Each number is 128 + 32 x the weight over its row's rms, rounded and kept within 0 to 255. Layers, rows and columns count from 0. The size above them is the row's rms in percent of the matrix's.

# layer 10 MLP down (transposed), 512x128, rms 0.0676, rows 125-151, columns 0-127
size [107 102  92 119  99 109 101 113  97  98 118 105  83 112 103 104  95  77  99  90  99 112  84  96  97 102 106]
[[ 88 136 148 113 130 166 169 108 134  19 136  98 154  90 162 167 119 112  66 153 141 139 136  63 132 101 141 111 114 113 157 109 102 114  78 107 205 153 154 147 128 120 161 160 153 170 134 123  59 128  75 148  75 109  86 148  83 135 143 129  88 140 172 149 136 102 188 132 138 164 139 113 150 160 143 148 188 164 112 172 168 158 118  83  97 145 137 146 117 158 162 104 142 149 123  70 160 108 123 116  83  61  97 148 169 162 143 141  82  65 186  93 120 151 125 138 168 114 163 118 121 134  96 127  91 154  99 119]
 [153 150 150  95 139 106 125 189 106 110 194 130 119  73 145 196  91 163 101 123 114  27 108 135 135 176 151 172  75 152 147 142  94 181 116 169 125 163 156 111  95 131 153 140 114 124 155  70 134  54 107  91 124  77 160 129 120 133 127  47 114 101 165 140  96 135 149 158 150 168 106  85  87 155 138 144 170 139 151  80 132 171 114 125 123 127 149 111  77  98 151 144  96  89 126 132 147 189 128 109 125 182 129 156  98 143  74  93 182 152 138  70 157 144 107 124 117 154 151 124 115 103 101 132 128 186 168 123]
 [113 167 193 112 123 157  98 151 151 130 187 147 104  64 110 117 111 153 149 146 186 114  87 157 123 130 150  66 156 181 161  98 163 107 100 123 120 120 158 138  72 140  85  96 149 110 103 178 156 135 142 148 142  89  66  81 124 151  79  84 143 101  83 165 119  97 172 129  86 146  59 164 114 105 148  80 142 183 139 119 124 110 196 124 127 175 155 139 123 177 108 133 118 136  75  99 134 140 146 157 169 119 139 137  75  88 100 113 192 146  40 114 149 174 139 176 136 127 120  82 108 117 126 110 126  96 154 126]
 [141 141 114  79 148 141 121  77 128  72 134  99 135 137  92 163  95  94 181 184 127 110 121 141 155  88 135 214  96 110  60 114  87 179 139 108 147 130 141 129 130 164 166 145 110  52 123 125 114 165 151  82 181 116 139  83 117 148 104 108 183 132 139 137 118 127 179 160 167 137 136 167 114  73 204  98 118 132  96 168 146  85 167 136 139 143 159 132 135 151  78  95 113  56  89 100 122 105 115 141  88 168 114 139 150  63 114 158 173 166 146 112 174 107 129 120  92 116 167 137 158 188  93  85 111 117 153 135]
 [112 150 174 108 145 101  41 130 187 140 160 136 131  92 132 151 122 137 207  97 187 114 172 139 144 189 128 126 135 144  96 135 109 128  95  82 153 150 117 113 147 128  62 148 193 130 148 115 159  56 156 130 146 108 165 148 144 193 139 113 182 108 156 101  99 117 107  93 123 142 170 115 121  93 156 141  96 117  95 177 146 142 195 130 147 158 135 168 141  85 136 127 138  71  70  72 101 113 105 133 129  80 109 106 115 144 105  97  87 109 124 124 138 116 100 105  26 110 146 113 135  93 130 155 195 118 156 142]
 [156 107 110 101 128 167 117 130 139 135 158 136 139 138 123  93 174 146  95  95  97 103 147 188 155 125  83 123 165 138 107 168 145 153  97  92 197  52 100 143 166 103 196 158 112  92 152 158 126 108 113 142 125 159 160 168 154 213 111 104 133 147 151 154  94 112 112 101 128 139 128  91 114 149 116  97  90 139 108  69 161 148 100 104 128 166  96 101 153  89  78 102 151 155 142  88 106  53 179  99 160 117 101  90 118 154 138 131  99 191 116 122 194 110  81 201  87 164 117 117 140 118 117 166 164 131 117  57]
 [153 125 135  83 110 159 116  65 113 138 100 101  91 142 108 140 103 127 107 109  97 119 135 115  73 161 123 171  96 174 163  64 178  82 129 153 132  98  94  88 119 147 153 108 188 179 113 147 151 136 132 208 134 156 155 105  94 125 115 147  96 102 132  90 145 143  92  90 154 177 127 177 113 167 108 108 147 116  87 155 159 129 179 152 168 115 161  76 160  41 120 108 141 100 150  99 140 141 157 112 121 125 133 101 107 138 104 145 148 128 152 103 206 212 127  89 176 101 176 144  83 136 151 118  82  77  84 157]
 [ 61 121  89 147 114 165 129 115 106 116 161 181 139 149  81 153 147 150  96 159 136 122  92  78 129 100 119 126 181  77 152 164 132 138 149 148 129  70 113 160 172  99 195 103 121 116 108 110 157 109 105 140 204 149 117  68  92 119 155 179 132 148 130 107 120 183 161 151 140 146 138 155 113 101  91  92 148 151 111  94 101 101 115 127 150 135 146 102 136 130  84 170 132 148 134 151 155  64 117 171 125 159 152 131 148 128 155  72 147 113  54 126 165 160 118 133 121 105 119 101 138  60 167 147 158   8 177  87]
 [128 115 141 131  73 104  71 163 114 168 154  97 169 154 138 161 126 117 159 142 128 103  92 164 158 201  58 146 133  99 145 165 170 152 103 115 133 121 162  51 151  35 131 133 158  82 114 119 164 117 137 129 179 219 132 131 150 105 136 146 107 144 125 151 123 127 126 165 175 106 168 121 106  86 128 167 149 122 135  80 111  91  72 143 121 137  65  91  86 105 150 108 145 158 112 169 129 100 140 194 194 144 120  69 110 156 119 151 122 178  87 149  82 120 123 107 118 138 135 140 154 119 134 111 108  75  76 132]
 [126 169 166 100 123 101 145 101 136 108 151 119 123 108 114 141 157 187 132 108 128 111 122 199 197 126 124 139  84 115 125 128  77 162  56 136 148 164 157  77  85  88 150  80  70 161 153  73 129 136 101  94 130 201 135 106 173  76 162 160 123 147  99 124 158 173 164 160  91 163 118 156 130 166  74 154 159 151 147 139 153  84 154 119 118 107 159  73 131 188  87 119 145 135 144 115 103  95  92 161 153 109  97 110 152 108 152 154  95 144 119 121 146  85  74 157  46 160 158 117  93 180  94 126 122 158  87 132]
 [113 144  91 125  81  95 114 115 118 171 160  97 100 155 130 114 171 149 186 157  97  99 166 108 160 169  92 138  95  96  77 102 145 161  93 104 121 160  98 116 109  39 160 111 110 162 187 145 148 134 141 120 136 161 150 126 186  68 211 138 104 109 214 126 176 147 100 146  78 136 182 119 143 128  88  91 143  98 119 120 139 100  89 107 132 126  92 114 130 118 123 122 114 103 141 107  90 143 211 159 108 119 182 123 112 106  89 155 153 187 143 101 158 114 126 119 102  56 128 140 185 129 148 123  92 118  89 152]
 [163 162  63 140  71 113 135 131 136 160 145 156 166 168  97 138 149 147 127 185 130 127  90 186 165 109 121 176  71 151 149 198 119 134 142 114 147 104 158  87  97 140  95 126 154 116  40 172 138 139 147 171 138 140 184 178  98 162  47 108 121 141 103 116 136 107 119 147 131 139 117 150 165  96 167  62  78 134 148  51 179 156  95 126 160 174 115 134 137 124  90 145 169 133 126  98  94 118 123 161  93 145 123 107 117  97 155  92 152  89 128 129 126  70 107 156 157  92 144 123  77 133 139 147  73  79 145  95]
 [147 115  69 122 183 153 164  91 103  99  62 192 143 106 151 137  90  86 158 139 175 167 115 123  89 102 112 144 149 137  71 132 102 203 123 126 109 115 123 166 150  85 121 104 136  98 125 182 136 145 145 126 128 112 140 125 124 144  94 203 142  92 148 130 134 130  82  25 143 143 153 149 142 108 115 177 105 150 186 171 119 185 125  96 120  96 159 127 170 146 116 164 141 116 131  96 166 120  92 148 135 192  77  90 113 125 132 128  68  73 143 153 140 117 114 115 101 104  85  76 140 154 141  79 187 175 120 121]
 [115  78  99 152 137 148  74  93 125 120 157 166 123 123 133 114 108  86 149 116  73 163 166 195 132 119 109 195 109 153 110 160 152 145 126 113 184 115 129 147 117 134 124  79 136 107 121 189  98 144 146 108 126  87 111  50 159 126 134 138 131 137 124 196 151 117 169 127 111 114 110  83 122 126 200  59 142 143 183  74 148 124 123 111 114 165 130 144 107 153  85 144 100 134 179 188 104 117 191  77 118 129 106  79 115 150  93 135 114  89 126 144 144 190 151 129 127 131 114  39  85 184 123 138 109 199 107 119]
 [ 88  72 100 143 160 121 180 155 167 132 100 136  95 144 142 189 110 145  99  90 127 104 119 117 101  90 147 120 153 106 146 133 138 139 118 117 150 146  90 170 177 102 123 151 168 183 161 110 122  89  84 120 157 147 123 183  95 195 136 209  97  99 132 108 101 101 130 148 144 171  99  97 163 110  74 123  89 164  93 161 101 110 121 153 155 105 136  59  92 116  83 192 168  73 138 101  90 158 120 146 111 154 151 194 104  69 119 147 163 118 140 155 151  84 147 116 104 135 103 168 101  56 139 156 179 107 118 174]
 [ 88 114 125 164 130 130 117 138 111 164 106 151 109 195  79 150 164 108 133 116  93 100 144 123  85 164  90 176 171  69 111  79 171 147 113  73 128 172 118  95 126 125 176 193 141 115 122 163 175 129  86 139 134 138 167 115 132 125 142  88 136 102 111 162 106 142 145 172 109 122  80 172 143  93 163 122 110 156  73 134 136 156 181 148 132  74 142  84 123 150  72 133 129 136 129 151 142 106 189  51 162 166 171  63 112 160 165  43 147 130 132 112 186 102 151 147 132 105  75 117 104  92 125 152 126  90  82 129]
 [152  65 112 107 107  92 165 140 117 140 140 178  88 149  89 107 137 144 155 125  73  78 141 135 129 200  64 114  73 148 181 162 156 144  92 115 146  96 157  94 116 114 155 179 145 159 129  79 154 123 114  81  73 147 133 163 145  76 182  82 108 120 111 130  85 133 123 117 142 127 146 121 154 185 129 161 153 175 138 104  90 168 108  66 164 173 110 184 106  74 140 168 109 134 145  82 107  98 151 181 104  97 128  78 108 143 150 122 139 152  49 118 141 112 189 119 130 142 135 161  96 126 142 189 127 153 154 126]
 [102 118 116 156 136  98  78 120 113 131 103  96  67 165 152 134 149 150 119 116  74 140 126 137 135 134 144 173  97 179 150 142 174 155 142 167 101  99 120 103 171 209 106 121  96 148 140 110  61 140 133 127  70  75 138  98 148 123 140 133  48 159 105 205 154 100 119 130  90 115 155 142 207 114 137 160 149  65 152 129 126  84 104 118 168  86 182 159  99 115 164 145 151 125 115 171 135 169 139 115 151 180  94 143  89 117 194 112 157 177 156 161 149 109  98 127 126 105 113 120  89 143 156 117 101 130 113  41]
 [183 118 146 130 104 170 156 105 167 115 147 129 120 129 119 107 137 155  46 141 143  90  48 135 117 108 101 170 116 165 180  84  99 112  97  56 145 169  97 158 122  86 103  98  39 107 111 155 144 172 169 154 113 165  92 157 139 123 132 145 131 126 111 118 115  80  67 186  76  73 176 138 121 141  95 172 122 153 135 127  84 116  98  94 144 150 114 123 129 172 148 156 122 141  65 150 160 125 118 177 112 140 184 102 136 158  87  81 107 176 137 124 169  96  95 114 134 175 103 184 137 135 144 170 119 103 116 150]
 [ 40 134  85 157 106 101 166 145 141 209 183 174 101 130 161  54 137 147  78 154  89 110 155  89 131 193  81  69 100 108 113 117 151 100 161 165 145  98 128 201 158 147  95 179 163 129 146  91 110 117 114 123 144 125 147  63 204 121 104 162  99 150 160 112  92 143  90 119 126 101 157  71 163 135 102 145 196  80 148 181 109 125  84  90 137  61 102 137 125 120 140 121 124 127 112 113 144 136 154 122 113 146 144 144 154 131 157 128  96 144 120 151 102 140  94 110 123 156 103  96 182 163 123 120 161 126 117 141]
 [133 121 161 125 169 184 166 135 134 138 153  94 114  80 151 147 127 118 137 141  84  43 110 152 117 125 154 126 179 127 100 130 119 118 102 103 102 165  95  93 121 126 151 103 134 114 145 155  92 152 138 135  56 138 125 144 152 110 163 122  43 131 162 156 161 162  91 135 204 107  86  86 111 134 158 100  91 117  89 143 193  79 145 154  79 167 156 125 180 103 162 108 100 102  87  67 145 158 123 136 162 161 148 138 139 141 116 143 152 181  97  99  98 108 149 200 149 117  62 110 122 188 180  98  82 159  88 140]
 [155 135 103 169 125  81 114 110 166 134 145 147 130  88 167  86 132 169 146 117 128 148  98 113 124  72 147 136 117 121 140 150 153 208 139 114 144 119 126 112 136 107 165  86 161 150  94 134  74 199 149  79 119  65 157 173 129 145 173 151 119 153  81 112 142 146 102 134 160 106  96 131 117 113 119 129 117 127  70 121  98 138 195 166  87 167 149  87 130  81  63 128 115 107 118 147 127 137  89 166 171 184  97  92 122  69 117 129 103 187 105 168  75 209 128 140 179 125 148  85 110 120  40 127 161 141 132 161]
 [101  75 119 130 169 176 167 190 156 132 127 154  91 139 106  82 163 123  95 179 139 135 140  89 113 101 183 183 139 102 154 132 116 167  89 153 163  47  94  73 118 160  78  80 136  80 108 126 134 105 141 166 131 159  92  82  78 149 153 169 158 139 167 141 118 105 154 139 151 151 132 157 153 142  91  80 155  94 133  89 126  88 146 186 133 120 189 162  94  90  97 109 170  90 112 129 103 122 155 105  75 134 146 176 117 146 108  89 129  49 179 116 164 120 135 118  95 139 146 127 133 147 189 132  81 112 151 114]
 [ 98 128 129 165 106 132  61 118 117 107 105 116 135 109 203 123 153 142 138  95 141 126 101 117 159 146 137  93 160 140 140 109 157 145 119 140 110 186 153 113 109  84 108 116 129 100 153 136 170 111  63  76 129 140 105 112 138 140 128  20 123 143 106 144 155 155 163 105 218 146 126 159 132  65 145  88  88 123 145 128 100 185 152 117 167 134 116 109 186 119 116 143 117 178 182 153 192 167 116 108 145 126  89 111 134  87 148 117 161  66  95 159 175 142 149 126 130 115  79  96 175 133  88 153  71 213 119 114]
 [ 96 121  71 112 151 137 127 141 141 137 142 125 116  65  73 147 165 122 106 168 115 155 153 180 139 131 139 160  82 120 113 158 141  73  95 139 151 178 150 140 161 152 119  96 128 110 124 140  53 136 109 110 123 142 114  86  94 127 157 133 122  88 126  52  89 124  99 131 150 139 144 175 110 137  77 140 141 134 150 103 106 141 102 120 129 172 135 187 168  84 111 152 113 172 122 121  70 118 207 182 162  79 174 125  73 153  98 152 222 100  47 169 100 158 113 168 126 141 143 133 129  94 162 183 106 114 134  93]
 [160 169  67 173 134 143 100 121 120  95 199 159  97 175 106 147 113 143 127  93 117 108 125  83  95  73 110  93 115 132 133 167 101 114  96 195  90 163 133 113  99 118  99 130 122 178 141 171 126 144 132 119 133 105 155 152 108  62  99 120  94 132 120 105 107 114  89 153 127 125  68  96 166 107 126 219 137 149 157 174 130 108 132 118 140 161 167 147 114  24 152 182 130 109 154 181 102 220 149 169 138 163 123 121 146 133 127 124 157 141  62 130 112 112 151 110  92 147  93 156 140 140  77 110 190 127 135 121]
 [ 94 124 170 121 159 140 102 131 127 156 164 109 145 149 137 101 179 120 142 132 132 188 122 118  76 116 125 120 146 135 161 189 138 124 141 151 135  43 118 143 123 112 101  90 139 140 125  76 152 112 136 141 129 108  98  98 111  65 192 144  82 121 137  77 159  68 115 112 132 148 181 136 143 101 137 161 162 196 167  95 151  96  30 143 173 146  67 108 136 120 109  80 168 118 108 107 131 161  83 179  43 130 121 104 110 141  95 153 117 208 113  58 142 145 138 137 125 134 174 142 157 128 115 149 145 100  93 151]]
# layer 10 MLP up, 512x128, rms 0.13, rows 126-152, columns 0-127
size [105  89 106 104  98 101 113  93 100 116 101  90 107 100 100  99  84  99  96  97 108  87  94  88 100 106  86]
[[144  96 143 111  79 194 148 104  44 189 137 177 138  75 125 123 130 131 121 131 113 178 184 141  96 110  96 115 179 126 146 143 147  68 124 153  88 125 168 110 176 151 128  81 107 143  70 139 214  82 124 138 135 152 153 156 131 133  96  87  85 162 159 168 142 126 150  72  84  45 143 155  98  90 101 201 103 129 127  98 152 148 124  95 167 108 112 190 152 133 128 139 132  96 137 117  99 103 103 124 130 133 171 135 133 119 125 127 139 143 115 117 137 131  98 127 122 133  83 138  86 222 130  68 131 128 100 129]
 [117 118 141 139 105 116 118 118 141 161  64  97 115  97 154  99 102 221 137 130  95 144  51  92 105 101 146 121 153  87 113 130 179 135 138 182 107  89 120 131 169 106 148 106 108  90 118 179 125 138 166 145  70 136 120  53 139 153 148 140 173 120 147 133 155 117  99 165 159 103 172 144 138 170 107 159 135  86 116 113  97 112 152 105 170 105 116 164 115 151 127 138 119 133 122 126 155 116 152 146  59 152 100 178 169 143 132 151 141 127 201 119  90  75  69 189 101 180  99 139 104  85 105 144  24  94 129 139]
 [ 62 165 135 135  71 113  91 166 139 136 105 132 116 144 145 145 174 124 171 135  93  84 123 167 120 125 109 177 126 112 132 121 167 135 185 159 142  94  83 158 119 105  87  93 109 190 118 136 131 105 156 146  85 116 133 108 109 113 181  89 143 162 111 172 120 137 188 132 132 135 160 194 158  78  83 111 167 152 115  74 137 126 169  84 112  82  98 169 116 159  91 198  47 115  92 102 144 133  81 144 127 142 164 159 145 142 157 124 186  76 149  96  82 121 112  82 115 104 116  90  74 176 136 148 149 134 103  82]
 [212 165 125 171 106 108 133 115 108 127 175 123 108 119  92  80 113 150 128 144 124 133 119 125 142 168 119  94 129 100 108  88 126 111 114 142 125 181  68 151 191 120 141 117 208 125  86  85 125  54  77 156  99 148 122 134 154 143 166 111 142 123 142 111 112 126 146  76 150  81 160  53 187 102 163 161 113 112 135 150  76 111 104 188 172 158 160 124 147  89 108 108 189 101 131 151 132 142 126 105  84 176 102 129 119 105 155 116 155 167 172 163  85 128 141 121 123  91 150 131 133 161 103 112 145  43 198 159]
 [105 122  90 184 125 102 195  99 101 118 123 173 102  95  98  75 103 120 126 121 104 131  99 201 117 127 183  98 150 167 149 137 133 182 149 107 103 157 152 119 155 133  73 150 128  78 132 160 105 141 133 157 128 111 177 146 119  67  87 121 105 118 134 101 137 120 148  90  85 108 103 130  25 205 123 140 106 133  88 135 100 106 159  69 197 150 153 170  93 136 145 142 152 139 160 159 160 138 108 187 139  95 133 142 173 113 125 116 129 107 149  95 173 138 188 123  63  92 121 143  78 164 169 110  99  97 107 112]
 [115 129 117 151  86 148 166 190 116 104 137 118 118 166 134 107 148 201  74 178 164 150  86 166 147 143 108  95 173  97 149 125 146 161  98 129  93 127 116 156 150 161 105  74 106 164 168 117  86  91 149 123 106 128  75 157 151 114 189 146 150 160 191 191 162 103  60 157 138 103 166  86 114 138 178 131  83 127 155  88  83 195 104  99 100 149  72 168  71 175 162 129  78  84 102 158 123 130 137 132 105  83 142 152 119 121 129 118 183  92 123 147 159 126 112 101 137 142 146  64 121 166 137 112 154 129 105 102]
 [120 113  72 130 142 109 185 188 150 148 117 155 155 146 107  72 103 114 122 170 146  83 154  64  94 125 120  58 166 126 188  84 107  93 172 111  83 160 120 137 167  74 140 109 105 112 167 102 154  93 157  79  85 125 136  88 107  72 130 159 166 130 162 124  84 112 132  78 144 169 160 124  79 179 138 168 117 128 103 132 120 100 182 131 117 163  94 141 156 119  90 158 126  89 151 111 144 137 197 123 144 125 168  75 159 118 162 136 134 188 171  97 155  89 112 144 156 141 134 172 120 195 153 139 121  76  99 121]
 [ 92  99 140 160 168  91 160 127 182 188 149 121 157 117 100 144 135 153 200  73 108 125 115  80 155 133 134 132 106  41 153  91 160 118 137 127 161  95 141 107 152 151 151 129 102 222 123 134 133  96 147 133 122 150 118  58 152 176 111 133 106 136 163 129  62 142 142 140 121 111  90  52  95 111  70 159 143 143 109 131 107  89  96 137 114 153 147 186 128 100 117 185 148 113 147  73 151  46 165 186 156 150 129 158 117 121 149 158 141 150 190 127  94  91 107 112  94 146 141 127 159 112 116  94  82 113 136 144]
 [136 127 156 169 117 130 104 122  57 210  68  67 135 124 132 122 126 137 129 152 137 121 118  79  68 147 108 128  92  98 117  76 153 125 178  43 100  85 164  92 161 173 108 135 105 112 100  91 144 155  71 199 108 114 125 133 152 122 175  83 167 157 123 140 150 141 113 146 124 134  96  99 138 140 119 192 138 139 135  99 161 108  98  99 101  85 125 138 153  77 163 158 182 177 139 117 190  90 137 130 111 111 160 117 123 110 110 119 148 120 192 121 130 138 144 147 127  58  96 147 159 115 217 117 109 111 170 139]
 [126  75  94 191 147 154  56 128 143 115 135 137 108  89 129  75 161 156 104 159 108 146 110 129 141 159  98 110 124 145  93 171 115 103 170 167 108 129  93  78 106 182  75 109 192 187  79  79  80  99 111  99 164 113  99  91 159 106 148 159 137 113 124 131 179 107 183 138 134  93  86  96 145 161 128 137 119 117 146  82 119  92 167 146 186 158 165 120 150  77 149 159 111 101 135 147  92 160 195 143  91 146  82 126 165 107 137 168 178 180 148 117 141 119  93  90 116  95 124 110 172  87 105 132  90 133 155 183]
 [150  93 136 116 128 203 151 135 102 120 125 154 129 147 175  94 121  80  74 114 108 159  79  90 109 125 155 131 112 106 136  94 121  66 130 101 109 107 141  73 188  98 160 100 143 135 134  77  90  96 138 159 140 143 106 101 151  96 142 134 112  97  54 169 159 172 138 123 180 128 130 125 114 118  89 126 114  99 157 152 138 141 160 136 103 170 158 125  94 110 154 134 121 120 173 159 194  80 134  75 252  96 143 159 146 135 137 155 115 155 132 141 140  82 124  90 166 209 145 127 104 160 138 115 100 107  47 123]
 [128 138 172 113 146 129  89  83 103  95 148  95 121 153 128 115 139 133 142 122 157 189 132 142 155  92 180 114 160 105  94  75 121 143 114 115 123 100 132 104 104  88  83 116 125 198  91 131 162  97 110 145 133  83 110 125  63 157 142 132 123  86 102  94 146 125 163 127 131 176 114 112 159 146 112  69 119 149 176 144 185 106  73 210  88 177  64 118 109 167  99 123 119 155 121 155 165 135 106 174 120  57 103 110 162 130 125 173 197 121 149 113 147  70 126 117 143 176 143 118 154 184 101 144 118 134  37 166]
 [131  71 110 129 140  83 103 131 131 164 109 163 123 107 102 153  99 129 103 153 121 156 165  74 125  92 142  97 115 137  38 107  92 129 179  85 114 100 137 169 127 186 128 115 154 126 133 161  95  84  93  96  66 126 134 112 147 147  98 136 136 151 125 166 185 111 178 149 145  85 142 126 153 150 112 111 103 141 190 202 125 183 160 133 120 105 165 151 136 131 144 112 104 125 159 153 162 155 139 144 159 119 150 192  92 105  59 160 123 109 131 140  81 112  92 106  56 160 185  66  51 114 166 118 117 171 149 101]
 [104  92 138 137 108 125 167 183  95 132 130 146 146 114 177 155 161 105  95 198 134  85  87 142 141  39 131 137 152 197  96 177 152 110 131 148 130 144 137 101 122 108  93  83 213 120  78 116  84 189 114 136 142 166 154 121 108 123 136  78 165 177 118 146 147 121 111  61 121  99 147 120 114 118 100  67 144 144 128 205 122 157  93  99 160 113 138 108 134 119 117 143 139 154  77  26 105 141  85 177 154 137 107  71 149 144 108 162 154 105  87 142  79 117 127 131 138 136 120 125 118 122 107 155  90 115 146  85]
 [125  61 133 168 116  92 180 217 139 163  57 126 116 133 150 174 125 124 199 121  64 167  94 135  96 100 110 166 159 108 187  68 162 113  50 111  56 135 157 162  96  91 160  71  90 116 141 127 142 135 109 116  95  73 133 135 136  96 130 116  99 157  97 110  87 119 125 170 114 138 114 105 133 132 161 113 174 103 135  84 228 130 116  94 163 146 114 119 111 175 117 154 116 173 163 125 112 171 142 139  85 122 135 135 116 104 119 142 154 135 140 109 115  88 133 137 131 126 144 142 153 181 144 130  69 109 116 128]
 [ 97 150 192 139 145 117  88  91 133 129 152 146 137 143 138  88 143 189  60  93 148 160 131 201 173  65 159 164 166  98  69 155 149  98  87  92 121 131 109  94 105 153 103  66 127 159 112 178 121 150 171 128 156 115 164 156 161 127 125 130 102 158 190 112 161 137 107  80 105 101 196 138 150 200 159  91 123 127 119 113 137 127 133 113 113  86 122 107  88 114 128 154 136 104  70 144 148 147 152 120 144 167 108  90 163 132 114 141 158 110 192 100 153 123 139 102 141  77  35  89  92 164 144 108 109 166 134 115]
 [147 138 100 106 136 123 168 159 124 134 220 106 140 138  69 109 136 107  91 160  80 103 127 177 159 187 149 131 159 100 110 101 186 140  84 119  95 136 128 105 128  81 134 169 114  90 154 129 147  61 171  92 120 107 129 128 195  94  85  70 134 108 169  95 114 184 105  88 147 166 127 129  91 155  72  98 171 154 126 160 109 103 176 125 105  84 124 116 140 110 115 165  88 121 147 133 185  46  96 135 132 155 187 125 118 127  40 137 178 139 122 122 127 115 136 150 119 112 137 146 127  98 142 130  99  77 164 165]
 [152 124 177  87  66  83 116 146 115 125 105  97 123  81 156 123 154 141 119 128  74 114  91 132  80 108  92 139 166 120 201 160 165 132 144 128 136 154  72 105 151 198  94 153 160 137 143  95  92  83 111 107 121 145 132  65 159 126  50 149 145 123  99 103 123 142 121 137 115 156 122  61 164 122 120 146 130 103 127  33 198 107 150 165  93 174 191 148 108 151 148 127 151 114 125 148 117 114 130 127 136 104  86 148 200 117 115 138 154 195 133 148 176 125 159 143  98 100 136 126 100 162  85 187 132  96  83 107]
 [200 111 136 159 160  91 157 145  89 116 128  85 115  73 153 174 198 107  94 151  62 113 103 138 149  90 158 130  59 132 139  86 111 173  97  92  98 142 113 124 109 126 145  54 135 108 154 124 159 140 146 106  99 212 127  99  77 103 157 136 101 162 152 135 216 168 141  80 169  96 170 152 116 144 180  78 144 154 164 121  90 161 150 146 176 158 173  56 146 163  86 131 142 116 108 121 120 118 164 189 148 104 108 104 117 122 151 127 110 111 121 121 150  99 151 112 109 112 132 124 109 102 121  78 108 140 100 100]
 [136 171 112 136  44 122  99 149  95 102 114 125  82 111 134 164 181 109 168 170 199 165  89 103 140  84  96 144 135  64  97 110 121  95 117 127  82 113 127 116 147 198  87  95 159 121 158 137 123 124  89 134 131  98 155 129 122 163 136 182 116 141 171 149  98 154 169 107 113 119  91 110 124 121 118 162 176 140 112  96  88 180 152 130 189 122  85 154  63 161 143 130 149  95 118 128 156 102 149 113 145  89 168  50  98 147 128 190  96 141 166 107 187 128 170 143 137  89  60 185 148 110 111 121 169 127 123 111]
 [222 166 105 161 144 149 121 123  93 142 164 137 142  86 137 143  48 165 108 137 115 119  91 123 136  52 133 114 119  72 125 109 161 114 136  92 130  97 109 135 101 134 106 140 113 163 175  87 146 144  61 115 102  98 146 142 149 128  67 120 104 126 146  87  92  98 147 188  72 130 158 147 114  95 103  75 115 128  80 118 129 150 132 178 114 156 172 153 107 189  93  77 206 163 116  66 136 147 135 195 159 172 116 121 198 149 131 159 147 149 147 154 161 167 118 136  78 117 155 172 145 127 105 136 119 121 136 122]
 [129 175  71 147 111 118 169 168 134 134 169  88 155 113 110  98 100 140 165 108 128 135  88 149 133 152 166  99 142 130 118 164 129 148  78 107  70 190 100  82 107 113  79 160 181 115 151 109  98 146 153 156 135 166  85 166 135 158 110 168 205 120  96 148  76 134 112 126 107 132 124 128 103  75 100 157 142 181 123  95 136 171 109 130  86 139  81 128 139  74  84 132 131 113 138  95 184  92 133 105 218  82 159 170  77 155 165 102  99 110 131 139 131 179 152  83 162 189 140 161  91 111  82 128  99  98 120 156]
 [101 142 101 163  93 117 196 161 113 120 143 166 137 122 203  92 107 107 145 105 122 180 124 155  99 121 103 101 143  75 101 180  78 104 108 123 172 182  88 182 178 180  94  99 135 170 148  83 134 156 141  56 102 166 116 174 147 132 142 146 103 134  97 134  88  76 135 127 111  94 123 121  82 125 127 139 185  80 104 134 129 176 157 106 145 157 119 152  98 183 132 121 132 128 122 128 116 121  95 113 150 103 140 131 134 131  49 131 178 164 142 114  79 115 111 133 126 199  74 183 148 114 185 151  83  75 140 105]
 [216 135  78 128  87 135 155 119 123 112 100 119 142 180 122 163  75 162 100 118 150 140 126 113 158 121 152  39 176 165 125 116 141 159 157 117 112  98 135  80  89 116 141 122 142 163 120  77 149 132 161 178 136 170 128 124 159 121 139 110 107 113 115 167 128 216  95 113 105 143 103 169 135 204 166 153 143  69 143 124 132 137 191  95 106  71 165 112 101 110 160  87 135  74  85 121 118 144  65 104 136 179 151 107 113 124 124 135 138  95 186 170 118 155  67 123  99 118 155 107  87 153 160  70 138 140 136 100]
 [114 165 146 109 100  78 110 166 136 164 138 114  86  87 154 155  92  94 123  77  61 152 141 137 147 140 157 141 139 153 133 145 198 201 131 148 139  83  94  95 141 137 158 104 183 106 132  42 145 128 102 126  74  70 145  84 123 147 142 154 121 164 102 125 109  54 153 107 165  92 143 164 129 123 102 164 100 155 174  70 106 153  78 152 101 167 172  98 109 144 116 148 175 103 161  95 118 125 131  86 130  93  54 178 173 160 133 141 116 132 162 114 159 102  81 111 182 138 111 142 161 142 139 121 104  87 122 162]
 [164  95 137 121 162 115 107 135 131 123 155 122 147 146 165 118 101 165  96 160  71 139  98 149 120 117  60 122  99 110 141 129 113  62 113 171  31 158  90 129 139 162 107  75 122 172 146 175 207 118 165 124  83 141  91 151 138 163 133  92  99  91  95 192  81 167 120 111 120 152  83 169  86 111  97 200 141 105 120  95 129 106 106 171 145 146 129 213 138 144  99 143 128 140 121 116 135 132 133 153 139 123 101 202  51 170 176 132 169 136 147 132 135 176 128  84 128 109  93  91 111 158 127 102 138 134 137 140]
 [129 189  99 104 134 133 107 115  69 185 126 114  83  93 100 174 172 157 171 111 177 101 192 112 187  85  54 121 155 138 135 170 153 137 100 148 106 178 210 151 135 151  70 115  94 139 115 137 120 126 106 106 122 125 122 122 130 142  87 105 126 146  89  76 162 104 138  95 126 185 101 130 131 131 119  88 126 120  94 125  89 137 119 163 117 143 131 173 194 103  96 193  89 159 127 142 113 125  68 110 113 143  90 152 152  89 133 161 187 112 138 161 112  90 120 115 104 200 159 116  90 169  99 150  81 155 119 163]]